{"d_mlp": 640, "qk_norm": false, "grad_clip": 1.0}
Each number is 128 + 24 x the weight over its row's rms, rounded and kept within 0 to 255. Layers, rows and columns count from 0. Numbers have three digits each. The size before them is the row's rms in percent of the matrix's.

# down: layer 4 MLP down (transposed), 640x160, rms 0.13, rows 211-253, columns 0-159
# up: layer 4 MLP up, 640x160, rms 0.13, rows 212-253, columns 0-159
down211 101:109100137131177131138054175103107137124107140135145123123127133123102139081181113133162155133118129115113165106179126145137147149088163107139129147144129129138111096140138132131112146120094105128120126139092123146084125143165139151140113173064114147143129127150155081137116146088141166175155142158107149125089137122149152134093121124165140115094142106139129123115170099104113163137085163111148146129121143102135139167119093085176134135159126100109132095096133137130117137125133086
up212 087:157132123135118112104135084162119132171080149145117149155156146147095109128132126151152131144164115106128054150109107124106140124121132146132144120162112102131113148148176091153111120103107117115097107108099129129137144125093135100126136099173070143121131146157138099145120146161123080129108078156118105131146166143170146141130146133099140063155125138127151144124117108110142108148128145142097118182128144126126090153091131107119127121141126117117142068108060154094126155136159116
down212 101:130103142137119085105131116130144144120081137127109184086139131111130147109143128156152099115134084120114070183136079120131166083130128145126140144146132105097162164172118106145128125104092101111138105140125133111177122145113093128090152136133084129146117115121158090168140117114119104143112125161140099133165116154149148101127155113084120094130130142118141087111104128067137098135125132134122143172094157143095110100128160129116129121160066135102093141132093163120105135140136140
up213 088:116122132116119140094171129128092125147091139147111135177128119134099172129119178131120112105135119097133092140141137125127144130140074136152128108122113122167116126087159137132103101159095113152146148082128143143166117123116130117109148133107085117147156167134093125151147156139147127114156168129127141177145164140129089108137131131112141121178098105151153121180139165136151133129121148117121102136142106149101091174134152158139110088139083184112125175124135161077119179111107160
down213 076:133126134161104075126155155082148091129155122143160112106142114120133123149123121100114124137072138176134131109104118117129108147104090103141111134136103122118115089144088100107144156169132124132156109130137137156088104112124109123166091120171135143110093095128135144082089075094129142148114169126141115106127123150102118121117147134109039119123138141087084135094129095090088139107141168097104148152117132107131130078138109115155165125132153099112132135136148101119142127147143155
up214 094:090048118116137125143145144129141133140103139117125111107108116132116100122136175138155155147162133105094166089087086140107111140121175132132102084155114171111109147119130142114136097132120147137152139111131112111126169169124184139076106142107121136093148128152119119104135145142104137111145179120146146134097088102165152144134156097109130116130091115164116070126136089092107161162107152141119135111128127146139134147161139101149157114095126121149101149132091163121087119144157153
down214 100:115152148115143127115101132148151150126120065145134143149164137141166133148137149137108131122086118121144137160108092148137121137148139159123084136137133117103142123149181141100113150115104153106118164176125105108088107118168107133191129108143120128102150159105140141108071107170150135124125137156111081091163133135094117108101086122129133102156118179123154127129134120140148158099105127170126146138152139103101130094133128155143114088134172116144115125115193148160168166126145096
up215 091:127135128121169152118124122138166078105130109167098102130109117159158092126166131131143110132118121136164121101123107106149106146117103130154146134147109098190160114123124148153113076130128117186139172135145081079165166102124104123166143114130159153141156114139095114168111135110140107067117125092129137141103106116147174172116145157113138127125117139123086100120119113111089122149130150119105109128130115135136097155081142091144101126139115165126127143105071143137124178103118126
down215 071:136115136121088151082138112158146093088169168156145139070128125087135162106119139150108142116094122181109151137120132054148135132134105077070092126133130124075124158145167110125122153131164152135149139127116156146133124121165130127120141131141161137148150141126152086136086105143145110135166152136107155092108159127124132124161147111122127111130141149141138080115096146128126105118133142144133115139107112132146130059143079113108145104117139092149126154162127157097132154103149113
up216 105:174126101130109121138117116081118131128142102129135119102137136122095123107125138138106110113089097141146095124081137159138152141108155121108112166129135109102126122111129125135143141155124148110135134108144093145159129123155137183123103135141172104161093141123123125163143143132116096131193141108117135141100103156103153134155128131152079112082081108154133166130130169130175097090155140128092153094128143114092127132101139179147093084106110083138100146078111105161086128138167155
down216 112:128155129113082134148143103103111136114107087104104144123102078124129112117080158085125121106135121086064146160134131115151172130136139110151123096138149093136105112151147143126169075159151107119150130137107090146101116145168118118117116134160168127125107113114122095163119130138131110132113120069126094103131153122125087136093114111160109178128149100127171166146120143125136127126150148167120088108102163194114122140173129155131103119110165129120144150100121154153121128099128132
up217 101:106114084150105170069078101145048108143141104156136148114185165108149132138137127129126130161085165122123094124139097115128125120157148149138131100108144159137105114126124174114145122154153122127131132141116099113129155151121091165099172136176113130133112083121126137118148125119138126157150137158120138118151130165134110156148107104139079161174100169149115135164122157077089141135116088117160104119141148151130127131158145145165101139097115117125135123132134128121113091152136100
down217 094:159128141169143089165099161116187130113110129126094094099158129105097133176120148141145137078121152115136183132097092101108163115141153131147125145097107096115148111106180109103102115116132120152143164119142111157134132131122097158149139127139106107125135117083130152139164124140091145126099142145125110122159129144131143142149114116120143161096092130162155218137128140124128132159119165148098138144137175127126151155128149117140133115128163157096162124170122114133148177163125141
up218 100:119181126141137144127178107090098107163083113107137119119089165134152114119088141162169149148128120148121132113140138159153137153092115110149150100146118129103148101123121162165166164099150123150118120139125113137184098141136099149114134101075167132098068137094104119107135089151110173118136171149149125123077109133119114140141127132140119101139134127089131123121149155135127135178118114143176133108120106091100142159101137111131141173172108104149123138091129114157116134156151128
down218 106:154089101111106143139138142113122124079152141137140157089162152080117115150156111142121134122103095197102153150128170114145148146137075092117099118088126101148132124119177135146114146115128144125116122133110114138126109165139127188111155151143127096135128117158140120102137171118149127163133154102158124147138112131133143090145111129112110173132124144117125155158102135138092124089101172117127103084075139123148127100174089153082108154101122146131149130103115114072107100131145138
up219 103:143098141154155181103137124158109130118159109084108132146142130153087187161116128119114155110109146171152121138134107115116119108140136095168148105137123114189122084125100149147151116133122160156158130141138135118152109123154097142139128151094151147134171095116087145094120132109156112131151106139172142144119090150138148124130114097128116147128105093113120144140128168126132115134162075171125134117163126133107099116115131111081093081163073100135132102084156140101166143119158129
down219 104:161099159099092109111149136151134131099120130141144120099128128124117151184122179187137104133117100157104124146117130114152138108152109130111091131129130154128166127101111093143130123111156104131115113174152124185130132091113148136156106133128123122142130104132160093060138074089159108179166094128141129110151160104148166146187135117170091117125140128134112146101167143161174104151154118122117140137101106158125126138109118143085111148103130149107142120121115155144138085138129118
up220 099:109098062132154116141144120132154077137114156123163137153148138133112131122142088121102161156098125163122160099133107184116157136124113153100106065147087125121149099133163134138144086097134094086142118120157095101093169148139112129119113121134097149145115114091135162124168140140135138139109156114109153198144123120117117175120144137122115171137081113141085122156148121093135120104109148123120133153127173140155157114106112155108137131112128123081136139134153124131098123090151104
down220 100:081123121104174142062100165135100151114140163126111155114101142143124090140186125120161151110094137199152106139099169122122105114134105128110117143125140147111137093092167124123094119103097146118105119149116169144140129118103156137135113127106143144157140153105121091137154147067142134118140109149168124131141137159137103160144102090145144149090139111138145143128140133134083117112092139064165132123131113108140124156129108169123158173127108119105141131129145089107122097105107112
up221 085:156140116131166154140141134114158153146155107112117129128098136112137104126111154121168133123127098116130153110152159121092107113106167098115138160108089129123122100116098197152165104104083156134102102182123104103130143166119121077128097152118138122119124073138169146127115064132093138137155127097183093115153107084088129175144127120152148116091114096142130147133152088168144129134150116163147101130111127095150116121142132136096114118093104100140119109130104137129116099147114124
down221 083:140109145157096112132163092138169064080180096128163164114114118110087096106109147122178154082109106161138077129099095127121145134125146082095111176092139134100125148118158101130139113077110159147116107128160129125148116146124150169148134101100161135164106155153149115102145128146163160116111139094094161146134125132142144107103103155155122163145174152128146115111132114153153135131116127114122126134105132142171142106131139135128126132115063148119128135142120139140134133131157146
up222 086:111115132136183125092108098098104115111141160088141125155138126107152130113120115156124111153132127142140111113134097153113137127110130123088111139094133122137147099100146142207109087124139145106098168097157134139141159111149121114143098099160205126105114149133102147153131104070142163130124134139176134144092119169148132148138138114101134122178119150141103129081127098168110092109111112148139080143141110134100129166113155104143145109088143140122158124110153098145094158120151144
down222 078:142132117139079123137141161111156136151146159140147094115102093116140141106109136101139162104126110166110110097092139110127121154140132158150151137137101124115107108143119098115130118135137170184129130168147119096123102141100086156093136156077110120144131097145189154062142098134129099113160118093107109137141125164088111090101135151123144118129113115117140151139147104101147129104195162078119166112108089101146141135148103136119136145123091112110115147133093161107164110098127132
up223 097:144133157122084146128117133104099120114146129132181086134117113082124124128122117129157149135135124150100140073159123160117109121148147130055169109128128113100117080145120168183128142161146123091123128124105093106098130159122144092172122120165106085117146158115140146167161107156136109136129123138100134122130116136103121093103123143106105094154117133126129072130136098166139138096072101162147112099091172143134139134143149122146118092136094154101091117132089136128165125120125112
down223 106:142097124135146155100126139130091126147109152124167128112162152123113132121127080122101149163159140131112103096156080121138116135086171115161106125149097172128116159083098111122096133182099128115173088125162168151119131191092113067078118169169132148127143177124131087116144108123114146129130132143108150100080135115103133103104114134130141121157111140151134147118095135137108161123117113135138109157140108140170119153085144133131121123098112148111115126127105156149114124083123110
up224 090:109116134138116147156107145116094119152122123161173192113100112125160107107153132141144145112114074175106096127097146173097135127129096130172118095131111103143128096105120099075109162143134155153118119091119126176132154120124116147142148134155142146149149079112147142072086068130176105142083133118145098130144115130152151110114105117134120146115154131138129123177144096123122153127119127116143112112120141157100107165134127082130120160133174097151163153126112130109112138092135151
down224 083:142160128097084115155136126088162160144120137114079132152134118153123164138100106140116119129155147116149107123073124139111091142117131128107159165150090180158130131111094140129115122147160128107155135129122153076137158082105111138102131138154090102104090118146121131084159106125116166178097154107119131104130121135142075083106120090111139079145109131131125142128112125130167142159116075139136129144166114149123139133123157159149124070120109149163133128095130090103135105156153133
up225 095:164126151123137116170145119168153137138100106138108127122138082100162097133115101097154147122134090182127123118130099082165145141144127126166146149096109164115128162089121109135123144118111143108128133139126092148131169101146140140097117202120154108148113133153137131127161151118140084131136062114121107155134124093101097136140153133091121152132103139146162115219106145132146148120112110140162162105136090113132085123129127090134118142127117151163090167121116127132123115137107109
down225 106:116103108144141106112142116172127137121160106119151080065161158168115139131152140170144106108139118041109132109111118153067148098122160102119111150111106119129149095121124164129144104109128180149136160096118132129142127158134131119122091124144149104115103146184111137139091106138104167137166119107110125158113131174132123141137113116120140143106126141134157140144140118118154099137099108133131130133130167181146140171105122137068121129114126127141093151115148137108158118080087111
up226 107:129176149122138159149121153116077120097123103105153101165143104171073139135137108161129169158107148161111171137105130133149102109109136124126115109151156135124098159108114117108152145146131095118122122079174131135125133149200131114133163094110108138147135162115128117143125152128132148116137142152108124142128127111120134117138154123126083098112136048107136083140127094132158131143143105151114127160140135108109168139085101139065144149151149107115092095183128117142154137115119113
down226 109:125137118085112187142079169176117156155134128087077140116126160106176141088135106140135123131125091149116151139133105089150087134158092112106136145146155108136149120125110164119061138114129132152157192123116134156137145114158111142128142153115150108103099096108140136167109160165114158122147112108155127117123137108123142121134095113102166143144150164114105149138159167124093137167120156172108148105111134126128118109136133127124138100097124158133166149130157113122143146105176148
up227 116:097158117123111114157084073121134120101164132123116148121134121113149078162130110144139134139157152134121159125102109088137132120135148129117144154149134133112142171142138137098136106162139164100153122111178101092139146152149145100100128122152120114116087111165144151155160103180146065189184165106130152127166084111139147073126114117078122118111111122112152085135129146129131137161112111164098151120111142141132104137132147161118120124103112139129128130132123125143139180074118128
down227 110:101133157103157157146135109129104134149074141121142183142131145069156120072153123157124124119091151124149126158154127092119108139149081168108159132140148099080122154147035094123116153093117138115139121131160130122139125116119122095092099121120135135131116132147130160124159146117133102107145154109135110185116150092148172109123144129133121128084136166124141132106069097131139136126122103138124151128167106115111185138159115111111104115128114141133119148135138143106149149141087117
up228 089:170139153131160139133081137099097135118090125142141113137148144083085076082146126151124145128148104100108125117151103133136140125166102191125160128117092149111118161103113152124137144138136104146131120129085098116131142135142139133104111146128085126087117150112117122129139154181139134117153103121130138142097131162129159110118217171133152132151135128165146118135099130095088150134140128114112082102106149083089147103092158115120100113157154183106134128119117127130156160141132134
down228 080:126110167141110173088138145130113113132120083114121141109114089111135174113107169156151163102077123168104089141095141154131156147162092128133151174127158156122089109127117104111161171186111159118154167137110129141130102113130141125155052160142137162122161122126150123118116142136159162135136109144118116146174116165108103132109131129128112125148156145162120102107093155105100093094180130097120126090128117131138137105159156125122137128157135105155126122156123129157130136126153126
up229 094:145107122133125110130107139102118131119138119086137131150157137140137095133147154163118152154132100124110127089102132165131144105144121118105166133130172127100114105137127137091133125096111180125099168108136117088160140092115128148139138112120122108128137173135148117154160160162135117166091107182130142060124132169160105107085109105127116140134076116142137140109125115146131143119134163153100114164115146113163149111115103119152116117115104121096129121061078177146105081151167170
down229 105:094154134163133115147100139108140125131124129128157111199130171095141117108126143138147147147121101168126087122129112144143159131138165116120127072117132102128108141114138119101093141123140141125119144145117131140186123157113162131105082103115082130171086163098161132116118144136135162120141116151130159138139125156170088134106118154095169154116110147102143133169114184146088142109129160116134142126130108129184105155093130108107166126162140136114175108158143135143118158115184144
up230 108:141144150133150114114157135106087109096129118144132139160147095140101097122130161137125104175106106161162114091128143100098136122093092162154110127134134178128130132097120097112158089140118130157058106147126146095152150162113100126172105108137121132123178105115133120169120121092090107163132088175127145138112061144132142160120093140160099137142121115145140136142137122101139122086141111114144081134095106160118150130096072171143122130130139115124105159117109132093140138143124115
down230 097:169154117081141101142113099105136141123155124106145118126128120140106139157126078107122126151152104159126119130151122096130112125123127131100143164104113119123137151151107124111130104120120131108126178134135119140072128154087127152180092065083126106135136128128113173155115115138127139118164126148091076120141130106137133127059162123133099122096104135158119126112131127142097136138147141163137149161095111130140095121123121105125113179103171171126155144083105083171089092175140110
up231 093:144137115121136113137123125155132130107126121132153134108148133098127068107118110139125149113123112071194126124182159121139146106115136100156108117144156099126100114125155110119136137122141160145114110122140143153111163133066122133096181159143165111112142160135108163142078165114145127155150153163122124118157112203158145132116145155140135148113162110142140116098111118123092136121156139146078103145133113135090121182170147115118123155124127083117073131111090130138115110132158091
down231 093:141145087107149097137148150175163157146114116134107163109175142104125114126134111123133095101147110111113129089129090171092117098130142124113129080126106139096161103136134162158110127111147108132149143132129116137106180134116144141109111175084141129092142122085101102082130128134147153177101118164150139143111133166158183135126114121098119094138145141119123138161109127138137109143103136122110096127133109099154091130135110163163100148096139108141092173099095132091144142118061140
up232 108:152142146134126151179157138136121121147102142128108120109097107145136109138099125129110122165119123147105139106096121115078091110130101107098108160158137134172128146096097145133141128126112115144158128122074135140195087111059139121146123140163136129136144124095152165099146110144153137150142113105113119171106088099127103123130100151162114118121165145151114102129156091106137130176121198159138116122128110153171128165144109112112148164133150108162126153112115161142093170108103134
down232 112:169165139140071119161103128120121135148148169110146127129109118158088110134095118168122087105113130113148087091101109111137143131108167124136072128144130124120103179090151139073165111126152116144115144128150137121111168121103172112088146064146171155122138167106144140096151164155108140142108143122145100138110134132142148132142098116117122143103154140141101135116128136107088173168114126154165098115129116129122104140143172087133115115116149121143150171115128133113142123151141182
up233 093:152128102118154139146077124133131181131112138148135158138111158097119108126113127135118109163160094095119132112121107144160154124144191157128095127099124097104135106129087135112136148138152175131192176123131117103114130152181139146095157120138125143132167154111124130100166102110104156130126113101138140147138137134144131139106144113103085112152113152082090158165135082168125096133130116135085177130098135111172131130141115148142139105118110110116150094119096200139141136123124150
down233 090:168142149170133134120087137117190120123159133105123106146097174132081073124151128123116134083103182125135110111123161140139141135135130148128132118092140104132097104105137119141130126134106154110105158147126097149112114133105133134079133133137156104140138112116140128093105103189121130081093147171153127166138140097130138148122109111136164143097141135059138177096138134129127164167133106126141112121127108111167125168129102126089141145141133204134098145143148111117133100146129117
up234 098:144148126125136093141076184151141128115110085096113116140103114117078074129144134113141103123131121125129098146117119142120157068091101145119096105124102102110132162140099130104133123165075129163108110112163155101120125151146203188166136137121091127141131169154122138162109114107182096119130088185100137154122148104141141121121127164121142110130128148133118133105097165139135127132110151109137116121102121166132132131153133140096133114134088104121136130113115161138122130134180110
down234 105:112146142130103115103134148144109119131137086087125109129137107106148141116142130112134125159116109116129109091133155068145127103146140129144149132120170122100156152151125150089139086093122075100132123108112172082178094150121110091139111137101139145134144142137110127121114109133149165107120078146150156113097164110094177126120083124191128154143145105139151100134163151152166104127112134133178101142087085185128116097147137162125113134140134133140144108157108120120093082141127137
up235 106:128105115167120145129159146112123132155160132129160117151146137139119183130132123136177088126095139166086152101129142123125132129117120149107088100131124104138135124175132165125127121122139148115155107073178118121129171127141108137150159169102120140138129168118086079112129153161166165141173141131153097120140123142125128113140078121164094143121128099098119151156132173106164147166128117131118139147152129093154086117128078086098101133127125141107119151116152115114148131057133147
down235 109:111124113095147151134128163104103086140171104128073137167095118127174167141140149151152174124121087151107128119145097156118113101127167162135131112170155121135137153108179127068109136151131131130117135155154176131113109147117140116121130142166138140164092133183154144112140153099112131118142111159086149117144141111130162116092094114124101151136134119168154135116104131109101120110161080145142081140144103122127108167102146117133096162124111130153173117152166116104110105130138148
up236 085:135130125138138159103123118124128149124152119153124113111107155116110160155118126090120146123136148089113142095131110140160141139147115127154117119091131084118106161181112143179052111098173126149151126140089133097097148138135108116139116117117117118148135098116178131139155092147143135132125091116115096143111121147144172137159104133149134161124138152146122152165117117138109119148103133135117106116091115124128169103106110113174166192152150129081107109145187087068091130148112115
down236 073:132140144097114139147103119112109095169117120159134168123103088098104139137122156162106101142143092149131105146124131078088119135116117156102131172134118164124164121069162140109154121138137143110109102096164113108131106135146174160139124088163099118108186169099130143102130136104125120142097154170127145115161114130137114128085151139084122143115131144106091113107124112125183112143167127159146148131172137171148127100151158161107136093108113138175148135148097158131146121138137142
up237 100:129146124162180131120115111111094131170159070129128127183102096103159149118135087138128139109117123132157135088110152104128126121136171122112132165137135116103145138096168130109109167116120166134107157149146108100112078142146136098045111108131123136093114110127128112095129151153105139137161081156151147130111094137138096108111132105137145124115141150153124138106169101083133114150155112139127100096098082133129123114142146139141184118143124127132161162120185141149164119137132149
down237 098:135098156113129127100151133084127110149136148144145099143144093108104151113107115183133163159161082151139122118149122111124121134116071122094106153130089092143122162159114152118112153122122138139132103140122143104131146158081140125137157108126092176140150130145064114145134103092149134126113177076124102116094167156131140147133129144122185121087090126117133123162112143146116112116078127094140114109106173173115097118128100141139099142123112099134129113140070108104123146110103108
up238 097:127121131171152112124121101137161109112179094092116132141149117114128129120097148194129138118170149102124100098115127125100180124095168135122150154106139089161139090102140112139153099164101136157097167116180142149117131079171116123138089114147100136134099128136112139099143106097157131104093139093147107115093118148168124117165135133135144114118134099139147082107117096157158108140081175143138101148125159116144125107134130159110102111124139128164149128114089124146136109169148156
down238 103:111113108150128114090141120165110144156102063140139174075143114144146118146138102138129097142111116140136093124162132138094152127093103153138096177107127086089099117112082123173105103107138141167120134111125155133144139118102134125132105144132111144146158160145145162130102106134129181114142127115139111117089134133118134158151159131132122122138145163097124155162175118152102132129152152080126150099114081119131116125141102147084125152185093162099121100095136126131188127144131106
up239 116:086149134119132114106188133107123168155135102138104127129089134191138115134118137119120132121132127113155140104159123138160116085106153105104156160127137129153084126089127131087128111146118171134159136134091127116101168137109113138131137152159196140075150123138132115125112136128087140163140112101154133169107128127107116121157142132162164133141143113160087059140155155111150109136116073147125134100112104180110145139154134153116181135134105139103114122126126170134139119108172119
down239 100:147116119140114113116084165125087114135115122104138104166091164125128123108133139107108096108135223136098161126138094175153142142123132118155082100172115115105156144123168146141093101101133124101084115130155130081175128112112129103127117134142148187098120137119190120109102142155101149100091122104123104137126105122148127131113141104128120112159130114108130136153120156108117138096087113135113113136142094146128143140160118161133109104093156135131169107138115105170124117107097162
up240 103:104087094087111158113119122114139148143094133113100131130125154113130128140120106167174146096131137131146117140141148101170146138166123159160153136171128142149122109156146178148144157119112104089090116171153116100085088112091135102107134174111098149152125149125111142133142157152108122109152148114093121129138120124102168157112109117110091132118110102140120113129123103110093122153162096116136139120122169083127131085102145170115151106120135137115105143131052127109124181112181141
down240 099:140177150143103137119120130114133140112162134089134140118132107141126131098115110095169151168151095145167105095123107142115119066119145143127098126094149124122131126078092165128148131141123117162114106096085166092139142125093158134080129116104119112116144126103154162100155126148134144118111171158128173160095148126130129138124116103073137109155139138106147113141159083110179096118132111123148150077136144118143126116116141144122153108140102126160110092163164101098140115063146115
up241 099:041131156137119126132149161157127110128114125111139101094103109122119166148132127123108114147126154140110153113069140130102145079120166101108115111144145160138128120138128094119154121136144119106155156129125118104120135061152134135113142156136137090104135136121147151145116181092108102148159124153107090084122146148136112111155177126125139131139122188111121124175097109110137117128081074150100164118124137156140158138064124160119145122117106139153136125132129104132126121131093073
down241 098:167153151117149142107159125111116145123126149108137145168142134065188091150122138137164114141135098105156109115156106131159056142120122160145115135097117085127125152137153144156121180090174113171095117146129094090117103175164156156145150127095156115133118099126079141155115125106102145105113122113175111120111088123108106145125118138134125137147088105112130139143164159106133108104127146092155127126158155117147130134176133151152129149149132121074107135125125137138113104122155130
up242 105:099099139104137137106111113116165111111132128085151060146129112134092124141130113120104130140101112123135144110151124140104127170120180156127129097153128132103128145134150114139127121156168158137110155088156130087140091112086098117111081163146144131099153141099090112105157111125119119135144094172122153143110154149145134124097135108115161090155141133135192166136155115131095155115130092123095129090136157137141162092093174150139135066143145127144100137120097144125119149078118154
down242 114:090111117171115155129065148137097137167151135108111110140152126100138160153091091119135134124108101113115104126143129125155130091176114151110117103150138093101109137124127112097126162121116103149173114109079100164148135103074137131129131144106130097134116095146139130144153134088123122151099110154132122150104186140121085121125126146113132097120147166125143106109148121148139143126137122106118184111152126085160144102139155090138120126200137093185135150119101099105125146161124095
up243 102:149123174154068130168167117171147128146149119152095122178091120118122112095089110115159177092114115090084174109109140092095074145116124103119145105142131138112101140149123114118082071096115132154116108120131098168124149130155126146129139136131120124146176149102110133119114148146105104139147109078171120133125158131117133112098135139122175146125155146147089103100116132131143097128101130143110120144115123150124178141135069126112127093119145125143150130125136082138114110147111139
down243 100:137165162109148177139101070122117123101149131124091076109154141181136119138127100074133167129151165122137117128145144130131108172097113120102144127141135096131120118128134126104126157065133136182066156144122144147136148130140155124125123133129115138128121170102074130110121156159099104131124152135134153111131132160105155113138105111134110131115129133147146091121163120137145121124124128129076140125133106120082132111139129149217104109108150086154104115159146074125102129145125124
up244 097:145148089106158101092102091098098152136130097166090108130083112151108170118124126154174126148204122123098102151113137140123097129125127078054098103153100154174109126136119114121118081109113130110154117125108139144137138103121139113143132136139142102122097125142122119144138110115121106130136154166089125161135143131165119116148194125080098161144094155138130116154146142148106110111142128165132114116148160130160130122123125094147112146142143111070123125110097150112119141139137169
down244 107:098130163147129132137110119147104142160151103117159135130140126112107131123140119181103128087079130136158090166161117137139105110117145125135161104074099141117087132114151157079174110122149133127144134131136150141130090102142153119095095121101142118133124152144143076144077160126155125084115136144144180078128126138154133096100146127092110132156159109117132121120124166084113161158134163115157159153132106122187110155102141128123165181118151132119140093118091143119121138121161119
up245 106:128118139094132142142091125105084160132047118135174142131143111110094138108116128095129135174161117130146145106151119144137100105140122132096148094131106115121124154149093098128128105140140164119132115117113110100070130166130136117178146141121123123110160093122149125176113100136115150194145131056161124114085139152136168132155142143144095157128106151123114091117122108064107135113141147144125138112102125122149116118142165123111126103158132155117136143116073091123147148115109151
down245 094:144119101110144120109079145140122150129129106127104120102144135115108134109141149147118150096174128128112136116167063163111189123115104142148152117113114126152154136149069118142122112126111149110109114108155149112133191116116169107129123141111073099136130140159134119103140135135164137145157155144105155126131143147160141169125086112106111125127134129121157143091083122166148167095071117139150097115152089139166132173110139094120138087121104193148117154145111108135128098147124118
up246 088:195114113128176107141180096134124101098159132100096159112154145077121106126112167150116103119089144132123135119142106115153148120128088156168115129079174115102120111157157129085092139133158105095044157123104113155119125155159127142115113124115090129128131106169113130149143139129127144142105118157129122099118130145159140138116160126149111084112132152149140144120094165116146095168139117118154136156095130158120158158153135147137161138107124118154137101116120116131103119120162087
down246 073:059128128126092151146077162135150110159120106158113092122131136160126162114094157123092129152140136139143116092125138127134147141128145081151134151175117153154101152046139107135143083094153123150167119102134150127128131117108101113155126131172166139164112145143126140136114118162137134150148154146110144139129145145121107110122110124117162201137121142142112141122166108099165136097144124186109137147154100104132118084120134110136105065126122161124158119125160150138135126145133148
up247 101:114123074129073134101121112130115149120130129131179107145159112121117117130155113149140196149104100097157101154114143157124126123107077107137126121139089139133109132111156094126155119119160162143158143118123163136146096152142151094166152105074140110104137167110115122094097152129094079092128144123098107113179139108158122150114171121103098150092096115075152116087144136153105133141103118169120128143102131159143166114123144128117142100111157118126106155126169135103105127124130140
down247 105:117124147162101131136129146107119148167133125098121149130102162125161100147125143133102161087127116113148138148076122147175094133177147136153099133138152085123149097105115099087135133104179133144161109110135150125154127126148100174082129105094152098090169109122104134125116131153125135116118110128115133179124104138116109110160109103099168140115140133127110157110140070108109122117132164125117146133195120114134105154131151109155169151155169124081106116116097082145166111120104132
up248 096:102096183103069125165150146115184109078119176163118144156116166099122053171153125112168107132133136146106149175104117140140146146148130095121143136118131106106109176139145099144130139124117121103116150118128142136144104137148131156107151083135148109129112111147119114132106149105149156112106137114094112130152123106162088133113091159133149146146178109123134145099172102111116105130128115147157128162105131151120140147135114160119149161124090122133134127111155117110130132141191093
down248 095:130138151142146156141138098136171131145100158138124120104181105132127087110136158101144145093159158155134099148110092120127115151146125158143086129135146195126170124120102162098109109161111117139096204093113094152113137127124161125106149087098122107127121138085155148108143157128181097147117124122092147128116127149148148121142125179103123117124178119152187129127130144157130158131122127154143136104128135112155142153110133118161100179118140138104127146116141103115084112100158124
up249 106:141098066088152116099111109124143083170140116116093102137144117099137101124116133121123140158171137123141132124119092165099146150103171076126160146108149138108120061140133146132174137151125116140144144144073112120147103159166120118141133182086145127156168136160114132093157110123138128120112136143178141082092086107101146165081157132133143127175131160150102119140117123133091110167131156133134154113153158130125135122156139104155100122123130139145129140107109133134126160146110130
down249 105:080131118137137088173139123123150151154095129137124172078141086128130118135103144103113102084087113147107131137178120147107170132132106125168138111109118124128148135136131112127135135152121168139138098111131131096124129114154130102102117152105138149085115138151114076166136110153166115114156078138048117113149151099108122108156127129122117168146146143091112151131093116086128131129099160099135111146125193109128164110158112144162123097144116138140120147184107131132175138124140120
up250 100:150103130122136126135147104135103157165119145136124129135137135149122158120126122160129140190118113126150176102117172111166160111071133090092093139124069160163109086105104107150150092077129147120112134150150105111163138086141121137124131172130116108104110146117150139115140136140116136089162142111149155145128146102103100087089114140166145133084102148089110122093107123128134148145122161142136121101094134128132109163140111152148148120116135170065126129098072094114148118128126135
down250 105:134106119126120116119146160175121105121164110156074092118079111106103103132098139098139111145151134084098113112136102143139128126144195134108068077138117142076179114093166121098106131144138138179144120142123181106142140161134127123078146124116115119081157152124119113142079118124145169100153144112109109113105116132153149128109113145152165119130084121101117120103103116137095134134114099123123098120151156173139142163134115144121126125140128121151147129126139161120164136080132138
up251 100:113121142096125153112092114084198134147153144139135145131145094108149097089145131089138138086160159121137121127122137116157146119137128135176143091125111159132094082112131109117118127130148084123117091122144122107145129099102090127142149136133174137117168099156112132123132102101147103186107142112128155150116119095135123129154162104102161139132099173159122104110094130104135110133128142150171156096092126110125075111111117132121101113107086137132135097054139138108146135088146156
down251 106:092115123136162121107112102094130157160138139124172133099123122126162152157157130122119128103126144165128112146145170167128121117118118118131142101154160136140082156149153159142101124071131130168146129154140094154153130116137135175122128121128112101080119112194102162136122075090165102114083082101128127159162151110122120072156155099139154136146104130150099160104139141154152145136111092109118109127145135136108122130120126119111114096127091139124149119103124123162129072144159173
up252 112:164149073146135161130135150113135134109104153107136141120133112140101104071127130110099114125155142128124114052092137121162125083113131096108130132127126109148104132096137106137161150087171115138137156154134132135157131148119166135117130130132117143122156192154129113122114156125108138098099130178103185104125088127145101144135113129143143147121138131128148117096131161086199119124133114188124139144104115111161110128130116162092114113110094139114144183165150106106103141123094103
down252 111:137131117118122147122191138159143115123149142126106103141140158111117119115143130100089125146148118092132131096153138166163062121168162063092095118105125096089136111166102099117113127115113170109104102137122109118134131174112114131104160124071099109125163108146099102124111129167135117133107141161145113106113150147125135177127163135163138098144117119119153121127121141139107120119146135107141170121131121110103146171108114107075137152163103147161148160141122111124077102117144181
up253 110:198109135124107127118103108144148141117130136097144122139159137130126135116152139116150085139130131114105116137112115111107146146141152121102123111166086181138115134105105127143125146194138157107120099138134110115143101157141167074144144148145176169145096163141089143151084116128111140164157112114142142100118121118114123133093144215114125147128114096131125140105115131144103167142138131132141094106176107120141096134156064129073159148128133125158150158116130108151115113089128112
down253 104:116144127116089133105118143096118127119172087139105106161155124146142135135082132147087114131186092133145120136107118087132128151105143136127124124135117145124106144172145083074168120082093151128106152114143152098107113142107128084153132086149093142132117067137092179087084159117090118132126138111143134137181160143108142146132170125135127145118115122129132125101117142143134150095156119141109103105153100172070119115155120122155103130108097157142091143156123122123128096146141133